config = dict(
    num_hidden_layers=14,
    hidden_size=256,
    num_attention_heads=4,
    num_key_value_heads=4,
    head_dim=64,
    intermediate_size=512,
    vocab_size=1953,
    hidden_act='swiglu',
    norm='rmsnorm',
    norm_place='pre',
    norm_eps=1e-05,
    positions='rope',
    rope_theta=10000.0,
    rope_fraction=1.0,
    qk_norm=False,
    attn_scale=0.125,
    bias='none',
    tie_word_embeddings=False,
    parallel_block=False,
    init='uniform',
    init_std_qkv=0.0337,
    init_std_o=0.0,
    init_std_up=0.0337,
    init_std_down=0.0,
    optimizer='muon_variant',
    learning_rate=0.00653,
    beta1=0.93,
    weight_decay=0.0,
    lr_head=0.00601,
    max_grad_norm=0.5,
    warmup_steps=200,
    schedule='wsd',
    decay_fraction=0.92,
    decay_shape='linear',
    final_lr_fraction=0.1,
    batch_tokens=32768,
    max_seq_len=512,
    doc_mask=True,
    train_tokens=355600000,
    max_steps=10853,
    dataset='wikipedia_en',
)
Each number is 128 + 24 x the weight over its row's rms, rounded and kept within 0 to 255. Layers, rows and columns count from 0. Numbers have three digits each. The size before them is the row's rms in percent of the matrix's.

# q: layer 8 attention query, 256x256, rms 0.0809, rows 86-127, columns 64-127
# k: layer 8 attention key, 256x256, rms 0.0834, rows 86-127, columns 64-127
# v: layer 8 attention value, 256x256, rms 0.117, rows 64-121, columns 64-127
# o: layer 8 attention output (transposed), 256x256, rms 0.105, rows 64-121, columns 64-127
q86 147:142126120130135171170137159166153111127132118105112144089160141146129174063137147102068124129140133145162123161077133133125153155117092154139162114126139117148113140154172128143149131109160188
k86 158:163110143130178152115157118118142138142161117143131169130133131108129154153180110090113189117114148092155121146122103116124156164125147113138125133105146115115139147087125117066154129130160122
q87 164:134078161160108110134121096149116114083134145128167115165144142167135144131131140113158155078130063079116127125110082107134123116129112121131117100125131101090126147120109113165152142129134170
k87 161:085123143152068142111152180144097137103114105117124090140133119130145137137130103094086098135117088139129118207127145114141104083121138125130141131152111109149097102131135111148144111111129100
q88 158:142120134169151159077181109121134106125128142167124157141145111146109093102148136108155149131091104109148149158128114134102155163127139132130122130111142149151117124147124135174108133171100075
k88 164:131173111129159134155127098132169064094133136175162139112138136130085129109129128123130095150118111171141163158123129115134122152150138195134163119122128103157125102147145075133144078115119134
q89 163:163118114139126138166135129118152083067159142127107104155148158119094092133117130140157140118125114118098109090094162146101113119154107102116113108124095138104110132074124088133130140089122105
k89 169:160131124119126165155111149147138122158108133140109121128145118147145083103134110130182150184142105116132130065110126124123152125126134095141118130125135136133135122115139144128153146103139122
q90 153:107169127139133134085117112115124105134107127098131105165148142122080114109148124145190132139123129110153122161099131140151130148132120150168120115159116150148116069100079150074111122108115102
k90 155:061167125121097113125135105147122125110153112116117142135172146104119122152117107124132103094116097157157147132111131138112140131103109109099128132139137120179078121129132123087069148100134130
q91 160:112119124111153124120131140126083098127136132097134142128144146145140167111090130165115134126174148118089134162171067151107109179098102139124137132130145107169118159070119111137128106096140127
k91 156:097066133106109098102115107113120124114095124140133103090100122179163162145155120164120095158150140160152112145114144071159150137102141169175123137158160125152145121154107107121111137097195137
q92 147:111166154153120078090130114124133136152152075132121097134144099132167145159053116071122134101120109088106124112109125117130139135125164161123139143058155125079131130096144148140142126137153140
k92 153:117127126132115176123122152127095119153165056141099120104172133137090157097126147096099137096156145122102085135155108119131113136156134152129108150148105120095117120147114111122085124109103115
q93 160:141144160087143139172123147123171119116124099115113127169157111112136172132165097140171131134121127136103122142166103108092129131148109108181141138158104159120137130151124116108131150084097105
k93 157:108183152116091133128087141155167125092139105098134103177183085109106149134124137155148132143098159143138128117117122157164122138114133143196121128089156147124134161121107114120139128113089107
q94 160:120121114110123132080154132155091125079138109130147123089103195132121147181090145128113130141113125153116145140178084136142104141142137139100122105175168096121146165131113148123140136083157109
k94 153:124103097133161144066166109146120156119138159123113161152120116124116116137102094162132123175142098125118067137135151115180128115126135139110121116145114127148141132099100137120141159111173147
q95 150:134113139098111127142111106123133146146151114127130167146115124139131104112151135128126131142174106133120132115127153154151123115122164090139161135152117125132064102148130127081156113117145185
k95 157:144126166112117159150158120137133096138100163106151157118125135128156115111150134092134130131126106092098122171191146121116154118123101151183125140142151122133112119173126124148135150150123132
q96 038:120144135136077074119165127098101128117163121122136174151174135099138121089108166148080103128125127109141113152152143106095084148132122098127100128163131166143146093127106116115122142153152122
k96 038:146133103129126138112165136150130138114122131102118115123147107092153174139141067116183143129143120144124144130128125112146136141168108159109132117096095127104071106135145089123125129112128147
q97 038:075155163134134121129103102139110144079134143136131107104140119119143129175087087139086127127141120121123147122107136121129124136113117122126120140130094154107121149119123188160165111144116155
k97 039:144133139154130124138144146111164127194123134101118118146102132178113159101142158141134122129121114114162110147101148094092138108141125118120123167133168142108136115142178099098126182114125089
q98 040:110125177132123140078116141152133133157142136139102110162118143108086109100131141131106131131156120145153145105107106145136126078098069127187149107150112154137115121097175121122128144111122135
k98 042:104159132108167129184121150102128131089078093142118164146098116075166157152137117155104104124121140073117115169144122103164127156138148108092120135116118113121142144117113104082154156123113113
q99 042:159119136142088122116158145156117120108152133149120118134148099114097095147137095116171109123168132119142150116084109157115128124089147162123130110190105149098115135094141095116119110154105147
k99 043:102095129094098133168140123134141167122127115128127122138096126112112197140135167170128153141113140131131113128178152083113150160129145113120139127118138140172141090128109150150128137132119136
q100 047:118119115118099115108152115137102147127120135123160136115132125119138149127098134125143094132108155101133148190163171137126130177197106123077117162099177129115119107145118138130150149146121116
k100 044:182135143145121113123076110096109124111134110146156131147148148164120069128133113085146148140133120121120124159139157142127168093086124121151106100129090129128119191143154113112107065100134074
q101 043:087146102124106187104141132140110132129131065116125149119122104138109152110152158128158157155129109165155118094137132113093105138125163135116132102086119129134127141124139107139112128130130125
k101 048:124094134108126122161123152123163153159128150106074112154137115150106127145112141139090111105129160106064123126115126140165114133108136112115132105104138112163184061118131152131164180142138091
q102 050:135191111120138102176130136098134143133117121112127121133114140130173175130093178115145084131122151110137128143143119118131121183126115151113113117121114133143119139130145116097132142097178099
k102 042:117097128135108158103100090144147124111133128149128122109127139173083120118151094081123171107136083128116161144163113148130124115169122124160083149121113140071112134076121160164127103159106149
q103 050:115154151085144105180140150146090143139140099122131115065114144106170158103101156104136100113120138120150115096166115120128130142131127158131164150140109132156131104153105123138132139107128150
k103 041:105118115136142155128117170104161099083136127121100110178122096106086078095133064127090154135136111127090145124124139118185112121119116114138116120126174129110147145114135140111149062164165102
q104 052:149138125147152104121129101126141141102152144149165122140134126124157150133110167158126088126139124117136151152140143092147138127153125116132114126196143134123115120123130101128116134099122123
k104 051:132109139136169132146111082114115090141162114104128113115141133127112097091172106090130180137118140152104130105118169151089167111145153129121122137052125154147116199128132140109091094098113118
q105 052:096110127184132048105108074134064099134157141135148133142150118099158140069084177094120122120143188185099123094116120116170117088157148131135148125127100143107133120170145139108096112129151120
k105 055:125141129108166161183126137067154155097113134123130149128121124170128149156166099166147100151131093080118141121102134101115111158131165147112096131131147117129172099099097129143140141121082138
q106 052:139149160083118102126139121152119159138110150168157148158115123184124113115102166167134103125099126114143130121130153140144130150131130111158151127152116131155125119086104099113156161144155157
k106 058:145090117156155126106167106114139110127127111098149112124160133071094139136119115062098177105140135154121167148105162129152160094137112110143105118131103138117085157159138141139117066107127131
q107 061:078143123111113109145118149166132088140106155117091157131152124158076141155151104119139177086118094148138108105146095158104089176091124118145120078102126154114164104126107126141142156142118175
k107 050:131136129116134068138125090104098108143117114128169065077144146046160144120100143150143148076133150112124136125140116140151144120136128096129156127155122137142116112199126136133132116125114145
q108 069:131127153159157136112136099093119145124140117117147133152122137112133117120131156104083113163149159139105135138098135133139144086141139147113119150128119112117121126169154139123093093136121095
k108 059:128155144100157188113088146098169093131138127140119184117082150154103149151143091105179164111125130135116119122122100111149148127102106115130103115140137119133122145088154139130108136105140124
q109 087:131092137153159143110124098129118129129131147102116147144148138125126098157126119102083115125149156154109113129119136156155131102093135149131132136142102135102141145180139144129135108111081104
k109 067:136150120103141109108079106114134023152138100155154129109107156094078144115128066084138181124145127156154156152132140131167141100103069113122121140069103127109108134087162139123125093130154094
q110 081:139120115170119102114145117150172108135125135141169110188122129124149103127142158167127140139153165094115090161140149091114187077144099160122113115179120078101092152085139168123138147140135113
k110 076:123143142115138158121103146171094115130151128149111142166097162192122117112129134120129132129170139140123093105141109102089121127100108135143103115119099092127094159084126148133122160097162121
q111 076:148164151118133091139139150119146123139135131122092100137106107130171141116123137117147140116150118093126113187121150133092155141138136137100128121123145079171121113099124135140109144157167130
k111 074:109147130160104140150156133147087152096136173134113143115104146142113130098126148173119163113111143127118076111146117114061156108125161124156140127139085112145085146165126080091132165150125112
q112 078:108170144102113171138154151068152137141135104130111174083108143141122131131155141100138105125107115113141184153111072129117069142121126126130111088142155128127141072164106159141134133117163140
k112 104:130116114129117092137148111115125167118105160119123095071165110085143144142140112149112117160095078104128127122118170144136107120158162125098141123124153144140122093161098142141137111160085135
q113 089:130146132120110113108127138134163124116125127137140151122112126147114131169114132079139148163139158132111134131140127104150098164074153155124124158114120154152094151098131129116115121135110114
k113 133:098114119154089105148139133164111137123181130120142149105130083107109169091125153158126176169128131120179122141115135139067131079120161162163130138114128115156066114155130134105159146155115099
q114 142:138162148109153135157158145107154107111140120095107133106124122117140140127067102119101157105159154100170176121088170165127111150115167130145137133107115121150140127090139118133089103128118102
k114 133:111119095110136114162160116142164115119121103120106147123115108135134164145105096125116141106168131116140155165115150151136135106107089121161152105129159095097127106136143140157131125069148117
q115 129:091161098100155144109084137163099112081111126108113089116177102129112138124121128148131124099134128175117099103107142167159117133128156154107153166148111127140153149102167150111113113126091115
k115 137:085141138146147142135137109136123158101101187141106121157115152138137119140141121165108094104136121134074096115111150112097155153147146122138168133151119095118121165157126145088111139112128158
q116 148:162109146099115110120129117116118175106113154106136109113136143122144141095096107154124123121160176123178070096141173119155129067111133094124155172145108171117103145089104121115080108122153143
k116 146:103136100132138121174111097125173093153126137102129118139095120131087134142106163144150126132095112128205103146101144114126141121111151125101135135166150159109103151115184107104101110115149134
q117 152:145117169146131145153121155123121134187098151111100156131111068110127161133098074153113127100112168115104093120124094098142094125107087158131072142115143122151134126125132142132165113112132124
k117 164:133137125126115110115167142129130123134115128109135132076107127147122071131085129140111110103142126105157103129059141101107116109128098150138118121115150145100125126104125147124133123102101122
q118 150:125165090123101142123115172124138147139121140133139124127109105125129142115121154165122126091102139109159142113090131164118104110101096103116098152153089172117142160136095129149094169114158096
k118 152:127137131107169112118121080111153115109120100158118131130145137098141128136141162089092159108095080106161118104086139128110102123128105117141138158136149131167105116149171156167115155138180111
q119 134:134132083091171101106170098097105126131125144140134132161106109129120184098131100148143162129098106141168137133169170128152132150091145112134101129121148105124145086126143130106132123129119134
k119 145:142151111065143088151192076147114115152147153141142095154129151131147080140118123133101132141125151124156166136158093164132131136139108149106158149138132095133136127092122116119135155130117130
q120 149:105120117175100137173099120125085143168136174144110099122130115118151113138168112112119145108118121135130158132134125108144131169122154139104088129174143087126098165111143132124129151123096147
k120 158:130129133114113158116115166166080141137166145096091124140153127096151091142157098127122125118143150173143128117118150117133108145110118166145123119092133132124155115127166156161102093091107096
q121 155:126137130102133089122117168159124120105176117149100128133117121124131115130140131107121134158088154138132120116120122121120112131205139151153113165120136151135155135138138148139129066142133085
k121 161:097145140143130121107127126137105109132148147100087172116132112101104116094107103142131046110150125143171130126151169143080121135171160149123130109156148157128117121151109112147143070130127133
q122 150:141109100092115107104129091142135090118141124124123151118090097132152138113152175073143092175142115122106153094130161137091135116125195119133129104105142122088130169123145122131184146087107148
k122 154:147145148119122151135075125119140103124151120128100179127123078138104085185148159111139139123105134142099140135125146151092134136114143142181114152153166115146123154130159084172109128127170110
q123 161:122115140086156098111140140095140122092120152139112104155094135141114169116143131149162113121102092118130117139120146133115086123110132135139122133113132127141123122131109152099181174132156118
k123 160:104103122090127116156079152132100135131106214157128150108117119156091103113144094133122155113128126145136114175130153127113112164094131103124139138099091166167152128126159099098114158146138126
q124 158:148110172079134107091128123142131137128110124119138142125093139141128137109163124096146150167075100108127141124120131112132159123088139144121156048138189143141097126153148188124096150119094139
k124 168:161165160177137123104150121134141135124114129132099147102092146113069129139123179158125103153107122126127189151105121110154102128086122172129146146113118157099112120133122170168130174127103120
q125 152:132124115092114138098134123104125127153151134101145137144108151144151079126122169125116100108090103109159117094097094118154162128063144145152074104159147161163163147158107152107129110134128119
k125 157:137107080102138170133145120106114154152128116098107139125133133127115105121119144169129120142139083094072142157107129143116100129079143127119112118117114108144114113155172122147153096117170102
q126 150:166134115122131134102108138143136094080139130172127104153137136130092140095171122140091126135160112129157145115143115165180164093124133136133185137138123134169150094122135110106105140115156125
k126 162:150127153172161078101104099135152151129158145099131137125106121158146121108072098152099096096154132144131152150183123142111128113110209154168174105116140168101134123113141131126129169115150148
q127 160:162131107129119124118091127193102168116107131104164199176102153150146137119115135124159114136140081122150117087155119148107129131146083106097121087088111134128113112146117132137125117135155117
k127 165:145121146136037135111107124179148110164059103129178141142166135095122141154111113132108118129101104135137093116149171148128126111117114097122133111121119092130131107139129131119131139133114131
v64 132:112125096116107089112163127186088093109103117129087100129124117114111109139142157105075139116159060131146119103150128099145113124131131154145108161156168120105187116147162118099154146117132149
o64 137:096146142155100135129139123140151150115115144133095136147171129126142112139131125173156117140121128149111116150112158133101115131143127173141131107067123142115118131135090100114135136104133090
v65 129:111148147123118147084119161116109164125122104165117127126090087106086151127118138155104099122134115150180132145150098170070114156174124123123124114153129185127140140147089162090079118125111107
o65 126:126152116143134143109169153142138106143121149140146147160125151135136117138119134115139170160098183124111130102123132108173185138115146112133077142161123097082127123142118105129156144109118139
v66 129:107123155156119108128126142114130121157089103144129160111118145153138124088123113156178138161112096156122174149154100127131136131167111154127115215188092127131146110127136119132167083147131143
o66 130:106148183138168094134102118121094132131121134110121078109094170145142170173113166117188116144128109145120148154093129109095096154103124106097149073132141110156119128123120115131108133081127102
v67 136:119128105085128108134129129131138117131138098140125079105123135147151145087110084176126129153097116120145156142115149125121169154126148117121150165106162172100135112150120117131108132163111105
o67 135:139140135120126182119185117111102140169111148098164135126149121147115115158126182100086061132144143091116119141109164155105124104138141139114074118126097114158083135074151143134127140117139159
v68 128:104123127141128134169114153164135135137128083097125086101104127094140105112150165087119113157120100079118153144098134105120113129119152133151148125137163108114143196154108110113161137112113130
o68 131:152146140129163095092123131158107108118128125114126131196125119119129145109124115166092127179121160156118105089093127118134116133141126126148101133119095136133081125144132172139104113141102120
v69 138:136176132098165159118127115124084104090155136143139116123143080090154108124185133109146130113157118128105103141111097117106119151132163094127112170101086154158080119135145149144100127117104093
o69 138:114116101109103113154132140131135145151168103122088105188135139178087125158107139126112167104098127129085107122138147137197127119095080160174157120123143119143135090116156146149164122148100156
v70 124:087137115146134080138084154089116104114148127139155132148122118104145111178115122141132186119153080138142128137145146118119145122129108130136108130085141138163090150126141102145108120103149132
o70 127:143107134084072112121166103178162133139137146100093144119123122135160141111117160166115080083140143094117106135107133100114156136133154125153119178137078123080129144098143142107128124115094115
v71 131:089113102119138119076130102147127148135142114092144123105139102134122185128124121073128158146161156116145137104131163152141165104166122136098109137079109112150156167097119153134170140180147151
o71 132:134140111138125161123119150148147088132163138178114143136147155165161110137144125145150149130118087151100137105142122115125108077112147071140134093120131168107122107098115159090087089142106106
v72 132:120107161080142111137146116156106125152154085141123129148122143129156127160172116139195106154143120121121152161097139119108152138121127153162144118135132150123169068138145130085123136123150158
o72 129:141117134179155142115094100061135105124114118076094132140120103145135147057143093139128145123096137161132095134118178151148108142139174084090131117120171122122105110104134148161121140110145096
v73 128:107164124134152119132160112156111109148133136160162114103114126127151100165092159122117107081095087109186110077100077164141145136098121135125114157080107116123107144091103131135118101157125120
o73 125:113120117111122187125136196142161104126134142113149157137116123124163169113154108163114126127154158151133118129137139095114096109131122142165142148130137139103137087123131138102148124109125090
v74 134:105112141072132113125119148131134095116140112112134118163139166170114123124106139103135114126178116145106104131150094141131155104115128137114151115102110146118109183115161127102124132130118098
o74 138:138141132120143130109098159110136129143155122140114153092129123103135143167191147094135176175114121115112126132106086102109112158117128146164105104151084116147116151131131095154146117130116128
v75 132:133123142105109174108143160096151123139129128118150112115129152141165145084117125095110133126123130100144132160124129142123141083087095160150059111156115141163140150118128064144161164091102145
o75 133:113132143156117118136113099160163106154097169121121147153123125129126136121093135138117110140142135093130103114117109111143122090092170118119168118080127156095113128145122119123132135165145137
v76 139:112139089094124096157150174161166158129127122101115135078188112136061102108108111095142122143103135115105128130118138099130150129132174134145123143138071130133138116165121082147141111150145129
o76 140:134116119150076133136124095104072129140109151181109145128106117142141152134133139138103156111139090153132188141118109118123138126107150146149139084132144133135100151126173162100104182087125141
v77 127:170108128126163108071098123114133120102120136096134114089158173153126143106073081100098137133194108134107112138109161179142151169163113114134124134142108097109100084099145149104117131115106149
o77 133:081154144113105124147150164139169148141141126122172129126119127164123124136108156162099125121102130085103142110112114105131073126117106126122136133146133139118142150127053102138143101134096108
v78 133:139110133112149063118151172139121105107131141075114122143130111170104157126163128147154134135094078098140140111108144163116131172095108142137119104135149149176124131143133157117109111107131101
o78 138:109140107118090131137108134144167136153097131132127139130117119126137088138157177113156119141115154147098102166138130142186140139126138112083109142130110122119147120150136124117115137150146138
v79 134:105115136104122153096139138078111099119149139131144124146149147099107132128140152097148104119113114104120109121108133114090152155094140100141167114130151078115090141141171107136130128132109136
o79 139:130181129121116118138137101144142148122095125158117124170116098118093137131132132120148137104103141145137157150144084153154087091090090153158110153112139090117094112111103147178090108124168095
v80 133:125119151127150123096134130098103144166128135090146116113128141159174113152126144142106157117135132135097136140095111183125180119151086133082174117109149123146078112139155136142133145218116136
o80 132:130123173113083116115113139095137132134137147137128108159126116087174152088121167143100080154123116090155122134155136107125102151077152138122081136138143110139138166095106127148117077135150106
v81 134:130137138126118146140132094094133109117144160127125104107107127113120107125122189155146128098095122114086100142127146102124120124131118133131101110146149133134192166084077090130140150097118141
o81 134:127101122123146118116112157136148122131129159104138128149114118111140130118134156135133099123130105114209126121135083158104113123143121117097135170159099145104093133156102089135139134172113130
v82 136:099105085172124181114140129125158112192146147124123144154117158132140091126148119144154100139110071091157140093146127171131151133134148173105103136137156115127144106186121110115105121122108114
o82 136:107132187090128111107101130125109105098132142111075116149090084119156107088171109089123131107114128161135103147117156147097123135122115125192147113152118182101117134124137075150156126095140067
v83 128:143134164121117115093133125098134122128118145113127068150121136118117112096125136158137117131124103179149142135116122146099143122127130135111121100143097093127110151151094149109130141118143155
o83 130:080117115116153148176126105139126132102130134148126174093135121125132100147120120139109167145152122127130131095128131113137104105156122135142129121123141109105081104150098104152132085120099126
v84 129:146137110076131130139123130123159131130153141131136150180159135086094117101112161126090114172109156095101124147137122130108134115138132113101152179181121125129104145092121146109094110118161095
o84 134:081126125163144132099103149111159146120116134098105114125103075122116128147119119164147114093115089159174100108100136131137138170129109075156127092111120132143176117129132142105116150148111161
v85 127:157115110098127106111133144111150138115122116151137136111114140138146150164122140176153132086106102081108106112102114118112137144154140112150126086168168119106112120136131090120123127129119134
o85 125:109141133105134178154084118140163130145152141152132148161092158110114122085092119166090089161106127150187140126149145113116116128156139103105126167105104097153165126118155150120167140143121120
v86 130:141151136107138137140145142081141115142136140160110122170086149156173126128108124114135143132104157091104118122101149202164103146131163134135164119095151107149110149118133107128158133097143114
o86 132:153128139096111118136088140103122149135135112102149130165165119088136143103109101125127175135128117156140119114080110096094113146114129151089120085137106098051130106118132101131140130141147152
v87 143:142118135116125140122113134120147147147111143099154110126123111152179114120107112133103136121092134145127110125157123159134126093112130149115205128116144129172096126121105113151123052094122126
o87 138:112134142142095179148136165121109127103070141140117109130117100089093155083147120129123119080092131141114107172141143147107130135146098133120114130177205145093145143124114127139153170153140121
v88 125:107171141147145110129123148123144126141124138103184103156148110119131151141147119121161127147118090110143106142100131157125172118136149126108117173132084103084182117169150106115177147081142124
o88 127:127121144118065143131138122126098111120109132153120135104149146074155091141118127175123162098109161099102122125104102137122134121105093147143137107153136112121151147117108148156084092104126150
v89 130:112089155124128087091126120114127104126113107179123113221125078143122111098109130102136125100082133146137109103124142106114168137090138130159124148106144105114127146125123140120124100127143163
o89 132:089104100153126142141146156153120125148113122110095117120112131068120164119121081124132117157141098164082128135087123138167119172124108139120132081147150133131152122125101089137118106134153088
v90 130:124131150159109121110139143128085094132113100159110129103157082121133155135108140158119083155161137132124078144115108155111106167097122118073146146101132119084150157157158111149146145049127118
o90 128:171133146132140108145132172122118134134157136057091121118090164116106160125119127144181144092090100147106150144132131133144124069144121159121123113133140096126099124121089107072113096156151125
v91 132:143150152125118155091127093125109068112129170119059113122127111106153142095101150099161084119137116130150167104164148149119100190143110140121078171061118128102134161134151136114109163146146129
o91 131:092116111140083099164131110145140164156093149079172181144178141126097148180128110121140117097122143125115095154139109104166171090146181139151121112121114126117152113158121107126125138140104116
v92 133:142113118109111155169123127113167104121120116131140116119154127093154172119167115103133091128174100109112154142111152108166143138101107108142170212155105141138129163162182157100129110121100091
o92 135:085102165142098099127128140143102140091127105138124108108191154114089079146157115127117132152100139118151101140132111116091118137058160148099104114092128105139119074138148128122098146132124150
v93 126:141135118118144142134129127113121154086116148100085111097105099110139159127110105175160137107100141122143118113129134151106154109144126135157153135158142113124155123106148121180145103120110104
o93 128:125115132096107148100136138095097157154131108124156109117099127159073170106116170081123126147161132110144131151116130119104098112147129147138116143139141129134087123154125135087085141130144117
v94 132:157183105127099159093115155124119147154127127116124110173111161132084134149099107176128103085130143086148105118105137146126105130104160137101111149106105154148145088133136147092155119137136139
o94 138:120091138128131083124157098136194143163138111141148122081096125092117178116163146108094126175106161140098103149106145122132144143117104116128137173140134154165135150061109142159121164161107128
v95 133:112132124108124115134101093137109149121122111133137153130097113098120124147159096148153103122111135116145114150144087098161127124102105121120149140114184127097151136160121156114100116162105133
o95 124:124116087134120174138111136128113145150124147156184135155144118136145113133140125143149121119144140134128108094102139131129142131165126076172136109170115110143144123097142076148128165108166083
v96 127:085134090140128071147103093138109142136123150086136139112125150099105144140100146105136151158112121140133123134101156076148116092152165161165140183104175136121091152154115128141157130136137129
o96 131:139100153119174115120155152110115136098166132112139087132167090110105089116138128158121172105105122127131161108116084135145139152128109118141159134135133122105145120144130074108196097130109132
v97 121:104100136141110153132121089131145126119129116109121140096140170136112100139115133116081159116132156148150147102131139151117120147130171104139163125078133107114150122162131161122144106081108121
o97 126:143117161116131151136152079135141118133143136113129146144134135154101109130110097152155094179126099120175105143150163182140097125105137164138152135150124124134099087116087140144140154176102113
v98 139:120125126121099104113125170103121104153134093120080190115176116101142102139101148118133127165148122089140122146121051131124109120137111115163129115137153151120101126088120124137121120145161167
o98 133:123112107090130133105114078145156159144087155112183055093067114125132142162146130141102153108143089134151194142129168155135148123106132127171138142100121130123135119111112154093118140112093072
v99 133:115140190121120127117145135115160168149129158155143135147124147080142131129146125147095123150126124120108131100186076118135125211154123167165150147106143099118093113132172118120123141084136101
o99 128:107142149156135149140166153114127125147150103151130120118153116118108110094133135088147174079117115154163124095114163114075131075096143067147132151118080123146170113163095110153123107137129120
v100 136:110135111147101124134098133171101177149114140167143126133153151127159169090136118086179100110108118120112158147127172152114130133117137155132131127117055113106120145082131144111104136150099150
o100 134:128140164145145111124102127114152110121187164060082168119124113147068069112115108171041160102147119147109116152121082103092168145140124126158102123145134129126117098153119141134111161140165120
v101 132:120125113147095135136122088164143105127115106149121125073144125164124141132117139150137136129127136142106128134128102108080120127123130201143060094112147124160097127102113126128117106096161150
o101 129:143121120125142131153146144125140133103136134130130170169162085125111115125192144108105119120134071151111148128168157139116122121168159099090169100110129160091165144086152130126103161130109141
v102 130:146130141140135183116128123186151156142138105126131150132094115126146112109139170109131095112076112145145118120099146117119101117107158114145110102131150112119143110144141109111121100154142143
o102 135:135106102142153134131107151133140104150135104159134158100126129119135158109127141153139115152176108150143143101155102144166141135115110150159084152136115147128108140114093131096117155131135093
v103 135:116111135163148118131111133137174148127107136098129102112124177106135124124106143148132085137132121074175134176079115132120117115086108124143102117155067154156149135162133149141131112137109103
o103 134:138140139133143115094111126113131155157126137122111173117123118155061129139119088071089127107110113114163129108156136125105160089138108109115096129134168132121111135115122086120131115067108113
v104 128:111118079151107122147118135108104115126120129114133170151117178103121102103177192137137132112085157122072139139127152169127156122133105107137092122108136143119136142114147072141110120119170125
o104 132:114121110149135119137144143121119159154097161136075115135101076122118143143146101115146098123171116118142124109089119124161136112114119152162166115166122131143135158127157112096113158140059112
v105 131:114085122122163120115111127137123101097142129146136146136060148120136141097133138090129129141133127124118151105130122140125084148165129099123093141122130127117140115148117163132105120157127087
o105 135:150149121147110096086117126127141125139080137163108112109152107174102106133138139157093134150136179146140125129098124132115153122132109116187131096103130120139145119092129110138135135110085124
v106 134:138115127088148165135111156167162122158093111128113087136161082138102121114161166180098117073103145111163131145133180121143096113158109134131137125129127096124097134107123097120142178176147145
o106 134:157149157128115184072145112129118146117119135085151106096139131131149097119166067108164161151136134127133122138120105146119098147152129129134119164147147120116098084127150194144143137139140133
v107 137:137139116133102137142121123118110140097129147114104145094136115121122106134158153152097139125127140093142131141157159168116156105149138156138117100166158107106131094125164101103135114134152155
o107 133:148099099114114148112110113113135072118122120126105103143151173152131113115111127075122141127119126147134157145084085130131128161096113074150176144141142136117087143128103116135103127116152121
v108 135:152111142119151129119149148131106131152125120158157114078161127066122083195122094084128150079150120119124127136125120087102114110141133132131157107149072165094129158086119148110122130124144126
o108 135:154121133130094145133103099155137159104143123126088119139124093165137156191134142167102140209077154133134121130124131101108141118108088091105086177139167120155152077136127155134129120147119117
v109 135:158129171126131152135153117119127153152114128094102126106094096113144121123081159099164114182158130160154067104120171157123117155127131110119116113118144115164166135129105128130100098125158148
o109 136:147124063111150153119122126129095121149125100174117138145171141184123124107138135200104112123148130110126154158134100134119117128140164126146154152181128144124147158098092116114173113139085123
v110 130:122141118114139137136146130106144131155133098096132172146118136132155173153150143127135124156169096155142123111118159119131105151168093143115157142186114169138178117117133138117135156103129136
o110 136:103128120158152101132084126102111112089097182164118084149130107138087118143131128140149101102132119116089045148131081158133148130110127129142129131125148087109105117107115076152148125118089120
v111 136:142155113163124150109146110116109089110135103075089078105111105104142153128145119129184176083128120114156120154171137120126161170162134094113124124169126144111166155165119097149111175100120097
o111 139:143085117121124136122111151121161116078145163150136132142152162149110119121132141094123108166186146116096141085152119183147124110080148146123132126122122138152087106107090147147168106156146108
v112 133:141142110092108119104129135087146139144150106116161131130057172109101125124088083110123135115105109172148101140126087174117067092165138090151087172137115114173104170140099117125150160121113116
o112 127:089122122141109134088101107131140072156106152143110142117168134138147142173154122158098161129113139068120137124153146107147108143125164153128117128134143158103134158138098136095141129102096159
v113 136:141098159127139124186104090117110110147128132166115109132078107119142142108148142112095130161108122112127122116149136137129127093145145099105126128120150133124120147136159139120136115107115173
o113 135:108157137113079133108162121120093105147176091079124142166127136100134146110104161137089169110138156146135078121132136120133145131125162101122106153113176137143186123147090128117123154141169123
v114 129:125139078101118170170130114135064092092159143103110130128111151122121142126088071182128109165138117151083117124148111151111107110160101179105126121099119128098117110170106104145122124139104143
o114 134:116117148138102103116150134151192139131137125147095114113136106143130144119102170129100150094096125129127145123094155127150117122113196122146091121147070133143107113127116118094132165119139107
v115 127:164185134121102144139152170205170125110116150123116107098116106126174145123117147108159152096119100150114142138115157103147153163147123134151151130128151137079141145156117133104065161105094166
o115 133:137092155122108160077154071082117106139139142116139194126130104143102141129140126135131095111104156138133147108133111122112102159119130138116154108138067122119081128128102120124152113122174095
v116 136:134083120131127088145100135135179105086165153142136145119130134147140131135136161152110132152114161126110162145112158125121147148108100124115120119135151110017115139169144077133110109129142135
o116 143:123133141124144157126140117149136166127116062100101112117092163163126131143124099155120148132090106122178127120135085071101117103129104153081091099126102119182121145115112134146137134148152135
v117 130:165129137166171099087126139127137154170126155152113136102126142164126148110128137146151131128111157107161154158129112119145142154155112124115073117147154096134185156156109155112156105119109109
o117 129:098148117107089123128154148091142152099116105123179095107119112113103112096106131133130159111134098164110115056138129133173079102131157114153146131125182134119126185107132155128157146118176109
v118 132:169157137096119097163132110111129109126106141078124149086129130119160136051128150124138109132139093105127124097172129135123093095108109087071096138136164153138130143112124183105147152121130138
o118 129:080127129144179135141116106129100155103100132164122127121131124084173117153091141122108080131137161105128152129145147135123134116127080120117095071128101150086137115093083127123133120142092092
v119 132:134070133134129137141138111104126122119138156170120123126182100119126121101131112078144103115098106157192133139107144145133138133139088150115127107165123153131152137130100103136087123116119141
o119 132:135168160148198142186113129105175154157111125124108133142088132106107132117148166141081138108123165143103105112146114112109119114119136100136151116132115104164093129151131115121142082119172134
v120 132:155118133130083102135097103078150108131148140168123090123112130126139129118141111129169113110185126114143138100128121109109125170096145116157119127144103141145103089108104189150170147090097147
o120 126:103117119096091128085145149139113100071101161127134107131157133117111112136118138123176175186098135126118124130140155108097161135142146128078149139115100118110169130141116138112116149140139131
v121 133:130163104166153150156138121138145120119106143100150090136111088121126136153132110136110115111130122119100116156141145120083120158157153082147098144108135123167132133138120132091125097130106103
o121 133:132087132136095134107122133153111176138164121109154156128131110113081097134145112141155123127122129117125098114083102141139161148115122128177117145114130145141130152131124138135170125104112097